config = dict(
    num_attention_heads=2,
    head_dim=32,
    intermediate_size=192,
    vocab_size=4611,
    hidden_act='geglu',
    norm_eps=1e-05,
    tie_word_embeddings=True,
    init_std_o=0.0172,
    weight_decay=0.024,
    max_grad_norm=2.0,
    decay_fraction=0.701,
    train_tokens=113400000,
)
Each number is 128 + 24 x the weight over the matrix's rms, rounded and kept within 0 to 255. Layers, rows and columns count from 0. Numbers have three digits each.

# layer 3 MLP up, 192x64, rms 0.325, rows 26-97, columns 0-63
118152141139134150134087114124120151125131153116137150073143145132141095149112134125124099088157109170117096163142091094151109108152164106157130133115160129112116100130112125126149151162122133
083157131136108153126115122124129153157114144096108133127124146113120104127131105106125149138111083153153170121119125121119105167103135175089116153114090109128109161117108118135112106163140118
106154139156139124125103102125132115188135114112119084111146098138150106153120106135169136119108182178175128171138135092131140100127171129124139163108128117156108145169108111136102122139142172
139116144187110131143069114126138133165109138121164112116131097114120149147150172132180132112177145139109098156111145129100161128130111137126139102174116094125146091160144112129118116149084075
111113158114122141102157085096147102109132095115121117068103197141087106122099097140119132113155132129123114118070147124199103117142126176136117095137123095095101138137145148102147152139164147
093118111075125147172121178153127185118097166133146129100128126152083120139150106151130164122143123144140127106167129186088115143134103124123118111150118138094106127155120121164129138128100144
119074064126113100122115120119132109107124144099100115153146131157135136119129136182118140104177126106121128136128113118119178080126114118112084117115155121118127182113138094144118117096130160
182110153105100138121133151175146142122108154107125156109125117115139137140128137106141168116143142134081148128159122110135155124104117120138136081130086141138112126105154140136110119151167125
148123088156095080159182140132141117110135150102120147185121110138171145133159120151102108115129120136099132097164147183139120139098076117169137123132156126097159112128171122113137142147146166
089132103148121115143163100135173139134154106114121172162128138133131142133145130097159119176134116119076155137144122108090108108165071157145125130106114131104152128169139120153127059133096113
115090140109106137122134165114130095125160150122150153162131192179141117150148134124137111102088150118095158165181127079090146108111092097171130115108148123114124169121140128117081148104106116
103113111128165154151135119099124151138163122152136155168091136091128134109148143134140149130127126112133126151136092140122130156112134149117089125153119102119139098204132118113136178161112160
133159184087155151112094164120133119106142105118117125125202111097096094124147144089133125186161117124149120181091094127072122147153125117169126141040128133148106136138150122118128139132128140
128130055173100094116125123157140122074146133109083132151148121135156136116143150131142176113110156103104148069118106143113168071132180155151099110162104124134134110098128129102148124133076080
166137151143126160135168106060117065129142088091130102115143116124116129127134117137123193130109140125101128129126117101130183115123133141132119102086156148122126153136096139128101103118130116
135123136092124121139104155108132160123152123176144163129133090096097134096142119171100152118147124147124109112113134145153166171111118107142120142176091171121118069099120157155107150125155168
164114138093129176157073131099080145144119124071122116135098102090124109131129120126143148116101123145142107150145162135125146164102153153140115123154123124125118169097082089106157139143124125
136128125083126110127137131141077134132114080123158176104079142093108149137134136132135112107124143085077107185152110140181114151132114118090092114146133125128129167130138133169107144167144110
099126118143119081149168164120085151088132153087174121104140119131108114141161092113118127147164109095119111142114117149138124110121140125123102136138134111163110085127175077131144105115114139
165119139135130154118153082154121132155158134112128130122116180149116103132101121091138138128146148110132174121159164115090169128124076142135145142141121115139111128130077121167124090113141132
161100122081106115132140112131089118125148154077122069134123098079124125123111129161142078095160132107143157157124176153094127155120132122102094135161153176180120154124116115056130111112150091
117117122138075118141150142108162139112164134125117159107077110158150197149151134150134132155152099093121118139143148114107116120121146090164104152101141113150152100120109104134108153154170109
156110142144152086108107179145109112144108111083144122118120135145107147158135099127170097152098099125116121111116097138159135137128149122107105118077128119122119137093118101138130141139166126
143060121146177165133165148120121130198140162122124155158114135154143130148127167204126128099141153112155168179107174159135145150138135157134098196154169135158153181113085167130140104090088116
122126147088080126160117148123158121150075093113112153098116154153098129116169111115128113150118146124083091094157096117117138148116154123145097143108102125082156104172128137099116100098150124
140090125091110103119106151109157140111148114129126131094124063096108093121080111137157140147140158096112090152114118125164124107132171140108155114144143110121110134080123124138102138111128103
111138136103133167153145138133101128129095110136148111094123134118167140128158126143122113156156139122162157136156104161158123131111153137181117106161111165109103136120115109100150180106107114
130107140147105171082168142111108124187138141167108138142180119138126136093087143116129105154167139115146123127107112133094111137144149126157136138152128116116153160170141133116164087133119151
089106073130098110074166109080167116140106151126104165180136174118134150111122093144118147141119145122107114135123100119133149099141128157123140154139177136093163111095117167148118139117073130
116131092106135128138118087151143128100112146106170139138168092149161103117154114135161165136147095128122110156123120107095126125109101133123107112091115106106145131140139120072143139145118147
132134110147114147140133150112159106126152111123142125129143084131121126131143111123119147130169124074111081119125156098143133090136136150152105128181149145145130144100109138112105130101102092
120130138080132102103107133159106178138127164080142152138130125132153114135115105160119079116102089126183129145124167149131121100080165107131128157123157105163172113147131143088183142091093133
115128131133119124091129162133102092127099166170123137147122103123122145139122068118115106131115150126142148130185110138117159131161093149134110158129144111125109097081082166123106145154141104
135118108107128190112124175112135122102129127143153141129119138160161139145136114159116153125133118180109155128146103158121129148117158151143175095115109134123102147142125120141115099101105127
192145107171116102152087161137141108120090119132167174112136120154127145145167132150150132090145134136117110085137109106111089122117074084096083118172103106124109122148098122144139161103152116
092108103144151175105168116070111145153134177110124181108114139104142122160143169144117158134182137104151134159127135149136124145158110155183119116100119115171149104128124132126147110110122131
163139154161110131121093120144150130080114141136148120122130142115159157135155135117117103090127160158108144114151129144131129160094098145160125162116141139152175058139124099117127117097125116
120106092088127166124093151120161195091080122146159152131162150135104158119134133136115127131162110148122138085142092141116110108107120140105113118107113151144120121139118158133111095097131097
135121115093160116142100133144126134111124145148146131132111085162107128136110127114136091149175145168138085091116138144129131111120093123147135094150127107147115113112143147138138119141121128
157126089094143137106148100134162129122111153120111131115139128078113156139135177126127141138151090157096127186100159078121129124170114140162106112126102154104115133110129150144106145160176127
118140143159106117165190128166117135136158074124140085131132127098142146144185135178146094123151092150087148093145119185121164119094124131134149182139130183129154136092105153137103101140124117
120126130102174176145134117128086144118142161138127138168141167069089110129154148140132133100117096149141127118169121146133078129135133111165103102149102171124110136158149136133110105152136158
062155131124116157117152142142155124163178160095170139162111139141122116151155146132139129113152138174077126168129144129167132127168110111137157121122110154169124090139131167161148132120116159
147180139157136124148118120177138106120166157125114153104086145128149112144138113120095179066156122118118162095161128164128136161123123126140127122110073128119105093085106145097163129079128090
189099141196107116097117143150192121101166135127122104104155125099121103142140183150131143119151146095098095085125116132099141087155117137135113113106122148154124114120128108180139159143138111
116138115134106105105151129110069070134121170103133138142142123176134103096158078177123115116150106097144140127160134147096155131125140147133135140129161115114111137155122076147120119129115155
098109172124127144088160168104104105120139145131143111186113097124105180123108159161151131122138140126155103099116128160147113150132117121166118140094160136097105103126110141081106113128137099
122122117128135115087117160111146126110130154139126143097136110131102095122103100139143126102169136092130157141137086143150126085136132127120125140130124102116103161149110137102093125117083138
146132112108133167101087105118128140149097145116098089161109094084163103094129121152114118097152161142134104129127095080142139094112128156123098134119171175081117137153135122130081110110100105
129125109156185115165157100134166135073111105123125108171120157135119098124136108106132084145139110093142081107154145114122157116150152143153141119133125098084158147104115124136135157131112139
091141099131109070107138162137149101146110130131077154143094142149137140105135125141140146139131119150125129144123113136113109103090138116103117081144124124114154122158110141099086129105079155
117106105111153139084119128082120137141147138133143120145117126123105128119140124118115147118165137157145104144129113102124110175173090140171105111183152156081129116124104150102116121109121118
139164166174133129121125142105122104137129145128119115103131120109132107158125158154102139095116173141168089098077133158112118153156134145151117152156147135107103160153131127146144143094120123
122066095108161116096140103138106135158175133145177148132119161092123148144105128114139132139161143143154138203093139126086126160106096111126081120125153136115149157098130131162105080114120119
135183135163093099128146107108159120127139121103126140135104099122110073128128113099120092142130124131080157105129089123112172115143136158125148118148169135124127078154109096113123137162105141
103127183151150143173132090098098113174150114121138076105106128099145124175147129125104094152115150117132186130084156128151136142107136139127150146093142096186129153156144117150152130154128145
160110098129120111186116117128144145123158101154100128129095124147123140103129105134130146114127142111066124141125169112103123155149154121127067129139128161154130177095102109161097106133140107
125188107105179114143139156144165138098126173124136151109165114132124141121117076165159135090149143159169124152140120115100131138069120089156124140088128102125138081147141104123155147161146146
102146169115102150096128153124155110156144123099140179084132135133106127105192112127106124127129147129107128143149135132128151133122102108135128124118164149134135134081147155170136126118099141
157062103113104156134133143088169159124089161141128136196105126104128122117148127159152093110147076147139122109140152120136118093112116127185147123123107124117118139134125119121103105131103093
143157139127132114119115115104126124120076122097135154101148138125131132173102148132130140123148087169126117153112101100119117150097131148137122145139122096148131083146125129139083112090143111
118079133129135088115143118097102187158155181111124148117124111128149167131111116095085126117112152136078143159104146108129092119099153153122107146136140111158125126114156149152158112160169149
135132142122153138128124114114090096137148148139137144151075144131144093100107121108141150112118156152139149188141101135104102110147118078123131154135092131106129140130128119108114184134099131
149114146111173106128098142118133125136102126107115148127122141124112107099120113105155134144144106148122116139105130110174159062117097073090159095120125118104128168103135118144114119109169137
133091137148140150110137131139140112092149165107161121081069134124115145085099158108116171110120146105138113068064172180183093111125120139105130150105112086140162162161114136104116117130154095
141151160158116114121111122131111123147120098166123128093128111145100135129140138128126124143150161114130119129105127111119152122161144115159129101098140141144140067127048123148164106157132124
180084101122151157133148094158140122116079124133156134134131159114108122114105145148129126092075130083149129112125132144146120132153106088107116166142152141126145108133105138116138154127088114
145107174100142137083108090126135164142167125090144139135143170105145111096120179107142082128134136110091134149128114125120124154176172154116138119132169148108108119131110137130157111102127097
131097135133096125149139165093118097117041102134159127158107113167118107096165095092163134133132148173155142128166094131162109152097107135126141116151110116170115101128136135120071101147098100
114165144113141155140110123130102061173098151097106148141111132148079122126137121168140127140149125125132110137089141123118131142135119134125130130100140144189156139131121124091116128139119140
085130120101138105136154124159126160125113132093114171147163138143124125128082068135159131141151160143137115162185133165102146111101116110131164129193150126128105095084113141132134134169120150
084117161136164135153152123082155130133148135154115158125147161118120121085108162160108120121099094097140166110061093118124141154143147141108118125117083172118093108105105131145140117197108112
# layer 3 MLP down (transposed), 192x64, rms 0.3, rows 26-96, columns 0-63
099124109144148126156101125094148161118122123093175081080150121099105131137110133063157146155115165145116135147144147137120096136102125151133138143112127137115086134113150188163118146150104118
129134159149106135077154122098116156113126112126134131133096135136174137160128144146127119124108101101125106136112104076141129161118129093177127116126182132108105122144059135135156139123115089
110120110150131104122133126132115121121162125158158157142139146125119142122146131144098103134115082064075131081117135142130138128138126113105128123128157122092142133091122145120168135118129084
078128105120079104150123151144125121095114125131085089124106110120137070142112136134161107112118176089147158100142078142152130119110159150151145164124117161136105111102128149106129133070102166
133107086108127118136113135147132137145144149141131125165150086090164131166126148117107132139099148118139129122151116143070122168136128124137114146123113138157167140125130078146107083127093127
163116101166135122131122067107151114153122094149122115173107171073150126132100176120095070182121124101086147097104100093133147109115143118125144147130132117160086113067152118096139120142150109
138144159144126179140140142115104164150127097170152142124115164121111132117134099086149120172094152117126123138088143135125077174116165123143144107147107119153139111153137121119148140159120096
070127107149142127147130092122149150087122091156172130151124103186140131144117137161103129132179154159168120119102116087150093110096193115106118112114124099115115140141117136127161136103104126
135139168132110156175109120142124119180121137143115105142141156117159143098130106102125145111078081097127131141120092116100122152109148169127165152093117142110130132129040114114119136114114133
179125155126141144150132135123110138125117133121132079154173091143116134101162161164113110106088153094135145068135155105138148154134121131105112092173143145148128134075137125135099146108125143
142141105136164100132125091144126142153120149110117095073095050090115117119108123169139137160158109148155111097085094163136090120086137169103150136148121137133143125125081120151138137134134158
157117120088084141111120153107131098130158099093098088142135087124121117149126096085124108144118113115114141125119124118142133113125148139146111127078126084152090121113121106140150136179147081
168111105154112121148169136124130134134134159141145153143129187133163154116083114133131114111131144132114129101169135170167130139127114131105112107215130126133164125115157136156142137129111125
120148129113115156182136136112109098141155166126134101109121146082105148079110086108113131128135110152158084166140112107157144126149102126091099124092181116124123139166092126140087118083168150
133103119120172125125096141171121092118138148138093120153160118117130150149117160134139067076133112103140114137123166180099109155137125103120134120144085127146100127146137160108143119112153133
113147119133104119118141101122118101160097138111113103107108166170144122164114143084142118141126122106130121154175133129091083122129121131093124101119196118108164150101161111106117133132113067
130176119117154164118099154083135172155134104121136152113109109124095167125130169132124164147151144154137102118170082108114143123111129154115119108095076156118112091107105130112130083132130171
113088140130155178109145128142164126121107144082106111127152119127131118158084121162117127151115109180133172060122138119084131111142103096150119116139111179109148142116089108090108130115159152
145132172116126108099135120155155121199113107140114114155116099121125127136114144131142116111104130163140119084159138121119121095130150118176157134117117149105106112114126124119115122112131074
160130138130131140146138167100138149076153153127103154105106174129132080131100084092123111173119082139183103129186137125088159136146129106143138153099143075131153131111123169122119171127156115
128175141159147139141126082129133161139102122167145165098147128129160165118129163108146155137087141130132108139131082110142100117138113141141181121108138127118124117145130126192101140140118152
107141129117124094122131121132136091119074155143109092125155148098145120103123139107105114131109129156172124133131092129075129109146102127116124123155137152079087113117155141102144091101122105
119115140083111161114128072140141122107170131158126133118140134118129126143156167131136137094129129142135091192147160103108111097130126137165181133149152144137138130172130137099146117167126123
141162156128105117139118142122148150083151082135109113127128122147095099112132121087118153138139125112122122154150111097145125134141183131120127098114116148110131103131161102123145137138126176
150127133165080147109080100098100137145130104086119157131124149141147096139089120154144118111107122113137151079196178133116160132136149083109114107152113121126139100111123173109158119133098125
137153116195123111112138095150109115144120138134115143144146150119148133124162139135144145139123101133101147096136134153102136150138102134115094151130117127132125107140123069138146139143093122
120093161123166117142105169126151117106164177178105095127142096097103135132114092111138111092113132149078100088138140096116093139145114106133107132097096072137121095104116125125126098176115101
113148085131139079136191135062141104127138145149147137131096143156118164120146115114115129119116106141108096114110185096107123118165102127082097147130154097102088158085161127131137156115101089
122124144140147121130122131125115155114125148124142118069144093117125104181106156158143142105146131118099105144158139188106113130141145066124115098134127127120096162151113095107088089127145131
111132133145109096132156125138098165133154130140114130133115145116139160155111135133060081108128143132127099128147144125124129112162116140105135120157133134131096195088113144195109135087137105
137120142143145083101115082156085156159127152120133121133103174128163119114093162148162115110113131178131138117113124152114132159119126107125137101114126095132142107139120070142161100140157160
122133123138122158180178136123183099119123102122091128120106108106103128104138112134149130148123099138074140103099118135133110113162127161144145080149126161154106129150167110168118153104140108
130167128102121106136173129125138131096136108109130128116152163158129105092126179129118154142152112112125097119090120158087081113116161115099117087175139125117144135107186090076132108107106143
145127174155138089127138165105112161155148144168162113135091155087140138125130140121136122141149139124154152149124133141117119120103165158134123106093127101129125107111155113143092112139131138
152155112136156140139138135135140174132096120145153133083109138102133120137124156144129093083168144093107138137111116123115163178167164118108133094114152154166126118095111160107147192170110106
138129135127161100130132167141113090094101099100108054131132166139122124127108127121151110130094128127147178106151118135124154099106147138110129134146102107160111126147122104134071155126123100
098085142118184151128158133106084150096179106148073145137152166138120113147126139166106142162154138118126117128144107094135121087130168082074107116102152121102124163128126167122125130130126126
145149144154149085146115121161140098183166119145074104159146085109124139143121130125127165121090130097115115143143135102107135133168146134107132168134112132111111141117156114121141134151125148
138101149171133116124119118144134147133148119135111135134143165088138120084145169152114153076125161096117159164182144100127138190125130159097097137082136131088137153150102119130094110130130149
160155186179145135148099144142146116158141134099127111138120106147157147144132096079089090096147114132141140137152124152132116132087134135112150128103125117120167127130143100138153147077123100
127143204122155092088131140132105117133101079138079121073141143170121085144145158122049144109132169150087096135097116153102134115136123189134119104125119096088115115141159128164154087169149157
134116131160105141075129116118116142122172127058135176142139153132159129115116095091065141120097085108120176161151163113168122123134136106141112156113117123124113149161127177102108179136165150
183091104134119127129135094125115103058098099172104128115149089147115162074096113120137129135108144100139157137142146159127110126068103096103110141126151163100167142125165113113091097106108117
123184108143088131121097086121081138125113124131192099143109126162149111174128110162086137125137137080136180116114150117140124144118150131095105069111139118107134138128165146122134130115094159
072140135088146142121115123117110139160104096125153134155087170140143164105087110101117130158115115172134163121152166116139132119136126113158125136133117120113132144133147094101136140129121105
164092157118100125100109123132137189094089119132123160109135135097120148109089155117156106100162151122118138114117152121158102133141104062160070093140119155122154122123132099125133126116157126
131120111167106114142095117169113168158098105108120140120153164105111100098130102112145132122115157120112118104124125111121162167122132133129136059146087109153187141154128115142128171125127171
128128122127108167098134112111159125140097128122148156177108136134157147156155112138123088126122120137139118119140165114126120153145111116142138116104106134081149133146095120150149156110189100
078129157096152127117143104119110113121150087159127114109161134146106133119107105102138093139111129161175142102127109133127158079115084129125145200109142126131135127133084155189133107099144128
174138119114118127113115139113098125146110100105142110094137134131093160117087123170134111181147115122139159117136104136122114187076137090127127133121104135119110102163161159093138103123154086
132141145172156124154131138107093125135186145130151113133118139156165147137115128095087100161081148113129140137127164085154159130147134073139104142145140136097156136074150132114154099105152106
126133175144119129185113141138092101091122143160146095119144136123150134139136115084111144138108141145153132085108133147122140099133099069127145144140153106128164150107100120116109130129099111
159107148074177114147148149151138142111099106150145122182105162094126141131144135109153143128116120148134179151169146099146121122122121129115134119114114119122126126106093155127069112160099120
116122120136131152143120111147126144074116140137156100143110129111120132124178127110161139145136125164156085122119139108146170144130106141194126094155179133091161181163143128080135119125164153
127109121116103161106140133141100127102091108108128124169107086107123130098131134147138175095103161096112112129102121158155109116105127062176152143164111094147124139140118115086150134166145100
147136118118094094125132110130126138114144130115119147140141155178125129097116084122137149111082105128093103102146090136123115126108121110091142119110122172075118107101133142138079132141129127
117097149122137073068117161102125112094093135110129135136137095086121122133117151109138169134097137151193110098151127123136142079110159118109148128140130121099140084109140158106154135141128151
129075117130078104112150139174108123144116112128126078099113110101124130174155152124108099141111124105087104083155131117153123122181138139128149097112117127119141141126131147129134101104151131
154138130136113092178118104130140142132117121171119056145106148118190129138103129118153112129164113129130113107117069141111111137125156153109163145151091131161099107143112130102140117155122117
124133162112131093131113125133104146100139115125114152089149115148143127102121106078129141150099174127107092140118127138150146134119160133051119125109167164113117076124138131105174119142136131
104154181126124120133097132146162155145119120158109114137130129088127118113174114119115159157086142140134150127151095201154135114135160108130138090137133159154156135119095139112143109136147143
118166110150115155126116137164123112111162083112147114153148126112105079111161143149177127112145105083167124105151141122137162111170121106107129106100131138101123107162110129106108119103130146
127088116097151132158142119112143108158102151132091132129157120112122187147146169094112121156144079128145105127146156147104146118117147159099172129100096158159129087127111127140124080152135102
127119114111107119160113133155157132141095117143101102159135089136164173140154130147132080127137105124109144154114136137095101155123171141142089143109099119122140094159161124107127120135074138
119150163146132095156109151149115153132124097172094144142171127114161131163142087153140098122164100149101126174177103117074111114131141121129124111135126150109093130101117098165126131164103153
086134132124127138106155140107118133087135132109123089159103138106138135134123098171102163097136106106129114098131142134142098164117096161142143159181103114168109180167152132095110135111129125
092166124104172100135152147107109118143171126122147129090125131144142142134163111132152128087184149145089140110118142105151103125099126155133133115127115109117128142137137084126140145159114136
187125076136177109163168134062161132165093164139091112131113096130148192114136118132106115122092090128117137099136122114108133099101143129135137091141131101107154119115134098097106110130128140
089097148106106146118105180093180178145140144134104127138105130098114155117116152147140115145149116140151106128063107124141115124123112187122118107116107128101129187112095101113138140155170144
094132161137097124116130125136113187071101137123127173177142117170142121140106149126145151132153117121145150101131143161147099129119130145157129108105138149116107127120155154143118122142144147
156171118112109115162133134081122114156128139145138094119135110109140157121152189158113150131111122097132153136104116123178135156128140138099087090103107120131106131133146095116130127084105119
# layer 3 MLP gate, 192x64, rms 0.328, rows 27-97, columns 0-63
083145157118115142132127110138094126125125141132099134152151136162132099137142110146150146168136100153136147122101109132141089156133124147076144137122083134142099136114137123126122097140153147
117131100117145132134146120144101117077144120137148185144140157152119126100154138152064161115163092124088138099109143189149118139131118122112133106139108122109108134105101135099124148126122088
126091125144164132134206092175150126123181175139168140113108160129126139163139110160089134142117091164153110120083111129118138129134120135076133194156131126100109171159167154161174126106145107
072137136109110155105123095120148106122077132095133103133133152167119131106146161153133136111198131121148147119088119099107128111119100142128137144119113133108105112173173120121137115130138112
099106148105099131143154195113097140109123196126125134112159112179072128118120115150133159097153143130168111133151133147100109166120098124167137129115121142117140153174141115166102140112118153
127142170107132170138129153133072133152111100142142118137155122113124107125107102096149122175116157170160107135100102146133072185118134134104127102139109149143090137135110090126131137142079093
141188214104137121125121162120129106165116112147122125120143123133135134112095109122143155130087133135112176109134116148121174118158136121105125134148151133135148088126181112153114165145112132
113093114135154129129143120158123135139119126073155099114124078108120141154127151114147126130130189145151132175107150124130120139186156146129119113147114152108126155096121140157131074116124131
129107145103142154126124130102117128160133133099115133106160130164130117104147149151086122105099139121100117112119115115114119154161064119149100108166126127110169146079101140083103128123157136
083161119076122173110132181159106139121101165140111145116145151138161155118135140128140095104134092124135167126138163181114121138130107150176094105162121111111142105140167159106129158126109132
157119122121085146127115126138149111107122113100098106102141115164139132148124114073129112114171119146103129086117153099116110141149128113168149133140128135147141168069100122135103093103146083
130131146120124101143139096150144132104086131152103139142148178119093132148129151160120122132149115097144161097138098182118089129150125129124128133129122128120122133156154144125154128095113140
148144186090117154153141122123130141185153155165155115099118151104109153118080128097142113148114147156162073180131142111156111133140108083108113112104176120120139110162124104111107131126108178
103159126131148063134055134189140142117136155145099157148161111113121101171098143155172055072155110101136105171157159161130072140100110092126123112181123147120079085136148126124167137096125152
117127125117128154155134098159149128092120160115173128123134121125101134116152144128130109133131144133122133122132157127089139127096069191114136131111074093128115123194135146145163139107102131
091167087125130118131145107114158130124141099135077155141149129127153102144110155090100145186177099121129100115128113115116128117129154150122125112147135151151112096126118159138150092120154144
124137164101103115106133104145100124152182098146153143123066113127103106111156138102125113145181097139131077118136113151148113146151109164138121139122142102146096105171109117150148118146104139
095126073094120146184116117121109167122160160096122153134156164079118126103148108139144138127196160114107089132117159124101084100115085146161111116109154149121131126111127093094092107123119159
153107116111141128133116111145122132133139132081062143130098180125124135147113168125132124075147140105175140146147173112148130108132165159142107134143146111126133153103162139114150130131160129
138167124088107172141132112148111144101069122109156159139131094137145161093099147143137117123101116126153132093153112130111108123138169126136133154142128145172139129153110084128154128152107125
105110156130117122120126052175100133111080138152120126161198154124126119105122132123128124119129150145172142137118091139146125135109088165113150115144167130123109145132141098130124129083113165
097113142058122159147171070089130155100165140140116123136109160094144119128136160118135161088144133134147125132157148098104129124121118159182150148148138153135178091173144146091178108168129136
137119137134127143149121130142140129099120125149134082137129126155044096113129147095112147151138167149149119116145140111156109182140143153141148084093142145153129169124117110127139123090129145
119118121109132122146157112183132086096143090092098118158132144156132161098156128103099119148124103120111124122146123115087152134102162122107089163097120135085143114155135095078119125147127102
118162114184126150126145109152133132105108144122112117180140131147158154142166134121109131149148126139117134059149117153089127150144100144154114176109114119141136089155092105197138100137087149
126172128082123152151144105114089145136110102094151162091096145120159146165133165117141144128148124128161139193106110110138128098123117156147148117160146177127156149158126145102134158128117126
133103142149102174086143156085117126185137118156106120179152123124124125117060147111134114130107125149110136131099123205139125132142142113128125142113139126112134159142145172117152138131109139
135118107094127103147170125146166146138147109084164092113159150119152107120136162134164144137170106146104112105144121132144112159083123120086104097146124101157141128163146093126128141092136110
094127116126114149112125111151155126122103148105149132145138122113130091117139125164203169115122092119115129136152094132110082112115093126158126103131129111130170093184154088105146146165091144
106101137124123129172122113103076148147109102124132145121118159116148093148147107131111119076141113140147117160164154153124167130146124158146123124169115117144158138164111103137153139104096114
137131112118138118080120124167100167137130129157130119143131149187171159102154127107106123114120129110156125148175120137136105146099116140128128136151126112122135165112076130097173101118128128
123113138123128136103124099119119078137110144138096102127098107126158147139121077131162120120136122138116090120117133078185110122102147131148165122124163100148160136115136129096120126107133122
084148096098124143116139110144135091107116109087116146147146158152093144135138176135122134136115123110103193128100099128145134144149124130138168107095141138125129173114123126121154121082134136
155131127137141079128147159132153106102155104149139132167118098139125114108121141151127118179092101113143077083143105104127114109141093140160051145128130138112129156122116140163127105121140068
150108122145153098127131147118134161145180146109121159138159124104103129128125138164093136169174175101168096152077127154111136134156103155168132117072137123085125117127144151139180103091108153
152146139135108116114111097132196141112120138119146105110104131097138137126139134119118122109126129137113134112071094147159100170118075166153126163133127148124124136123157135135131096129153128
126102116115124083158158111127139150169125122120142108102143135144168181113153115115114123120132111100104129122174141130088133159091148120118140140118141140134118120102123111135105107129106163
129154124078150126147136139158097116120107126115139127139081125175111120197118101108151112177119110134118121107105104133147141103114111107157134110159115096175141136097150112139150164129118135
101160137153144125187134152124092130106150110110136096130121132160149111135095105138114147093084138104180102088123077163131134149089137151130168161142113123143140133154098097092148097095123115
161122143148109131129123117146072152151131117128135126078092121120124143146131133157076112138102112160098118122063133195168132109124112134061111119152135117122150120086158152149148121138121096
108124137122156162164140120110102170119107090152133132159108128128088145108157125137175130094133112098142106091100107143120100115140128124156106113148126170140146128095130103119121131139138117
153112139085105156120133133123126130104118144137098142130110067097103127100085188138164154071123145085160139136128136131159118138095081081095095156138149126155171130128139145109146158159091099
165160122172121133130114100150124127160152133136073135104106143128121100133121117119094173115135123104121169102133113151111140148163098145115129134148089134145152075123105129150133137110121092
167127139128159108124147131180139143091133126145140151111144099127123154135117117160127138148113099110137167144129130130102127145132179124126158143126068127143122157169148119175157183151120123
100143154128165097145164149140151076126113137097144129146150136145140139149154095167155115129116128149150138133164144137115143127121112106167092126142141128091149119190121079150155098111099140
142097130109140162113207125092122127113145152130137100147127121125111186125107163164130128113162155103179121126142112150096128100124144111159103158115158146107127118125136152110125085119109081
117119095116133158130120141128099133137151137143095105095159113144116092097097148149119151131159165143147143155148120170144164105110139140083117147162115096137085170099143130097104136160082146
113108122121150097123132156120157142120099143126146130099173148149084139114102154102119106100116121118137147129115149147075104152123158101153096124128134136145105125153113146158107119135172092
132114113140145140150145132143173134115124128130117107111114126074142144137134149132118126103127130105130097078166132139156156138105147148152146151174085087115200160134095131170133147104097109
143104114113092121075134167129168130158085111154089131152127153137111130142143127143150158116100128131126131110108121141136084128094114134117165109136143128124105089139117116126089174112133164
143116107079123131065134126123177156170143124101123165124139143122098097102095154156152141118162127114127139168135103127121100107153106162161095091111139132106124144131129170105109120115150116
098168152165092122118141149109102105145151119105100122095137098159116136105116122122109142149127152091147134071116105181094117165134141113141117145174107145139158131191176116110164164094120114
149113109106150123079139146133125143134166101157133163136107164118086119113121162113125123115152143129120137166164115143141077109097145105120143136122152131162153146124160115172067131066121101
131132110148160141100133120113138154122092112140096139162168157123130135120131158134151173081141116109153137120146151152126118096099119100096130118133088104119099109120138169138132141135165058
140134110117123108115137134145134130088113126128154125115144177182136113089096097127133153084113143151111113123177143152128092108083142128096155111126136193121136133114170107149095151152130132
116105171151130128128135178152129171061105163122118130108155146097120150158131118118135125145133124143120132139160117135131115105101141116131137138192093141143144120133121128147144172132103170
145113155150125102131123146131148159106135133134097154159159167122127131130130121123144136103115123107149103089078141124145093127102135122101092109114078117129095123162112084103126119162126141
113159113127144117142136140138114126078132103182117102146153135119140135137095163114173109173161110142163127124107134126129117127162131169149164139124095145147125150157113112113110132124153106
142182119150148173133153145128139149162103094142140128157120131126130132134102129145168163149126099127142137136150089125091096118180110107131143139124083094126163127145116164135120143126089093
099138090098127150163148151141092147130148109078128133161145135144110142130114166143161137144134127147136089124109146160082149160124097178116128152128146129116080167127162154156123159097114117
134139113138109155138132143133132091106132145116131120106126150149154114148120137123129146119130072158125097099131096140138140136131082133145140133129087122132128141135122114119136169079125098
132125152083144141100121145164123160130118117138115126108164183141112156142165133136093122161143099113135106108141173156149100109097125163136097102117125107156109105123115178144151102125138153
120129159118095158126142118144151132092131104135142094123121115121134134168190138139166093144105146111121163111138108138092134169127143128166100161136095126157156104159138127141162092157082126
147112134113179131099175142101132108104130198091166117114151139161116102098095157111117160136073134131157151063105157145164115132110138121121119142085117120179128094174151143102129126091134120
144160125145094115122128120133082139129156112139187129111107134144125140151125117099153112159143151115132072116124150119120138138144115102180111098130101153138149066127093111137156107161139123
123119147138139149132138135100126155151094119131159145164164140180125088147117147123141138141122105143177094106134148180098140110155143120122138119139157165166129129091089171128118122087139173
132155088098129160183132072134115173116064155137115109088108143107182149142128126089140134107116124133111141087108115128132149096121130134129147120099148109127152110110102119122130121146162161
157139091101108131149128080121071111090131136124128142094154088110127116180096144136128101139142121135140129144123162150083144158159130114129112137103148183148105127135123137169181122105123126
136127108130140144141108102149123077182104154131118136134113138138091085133138116159127130132131152115118125171106107116122155121164126152116115108113112140172136163122097112088109135147140110
135096140136105135113141123142118111154079163135136100175129118080109145116129138152151139086111106108149140150154126151148135169119127114110121152084114128144089110162162090135104134110098131
120117132122119166153177086150139103145128110152089120083086174120080123151129127115114123136134115160139101097121092137159170112140128124154202174105086122108147164188118133134125102095086138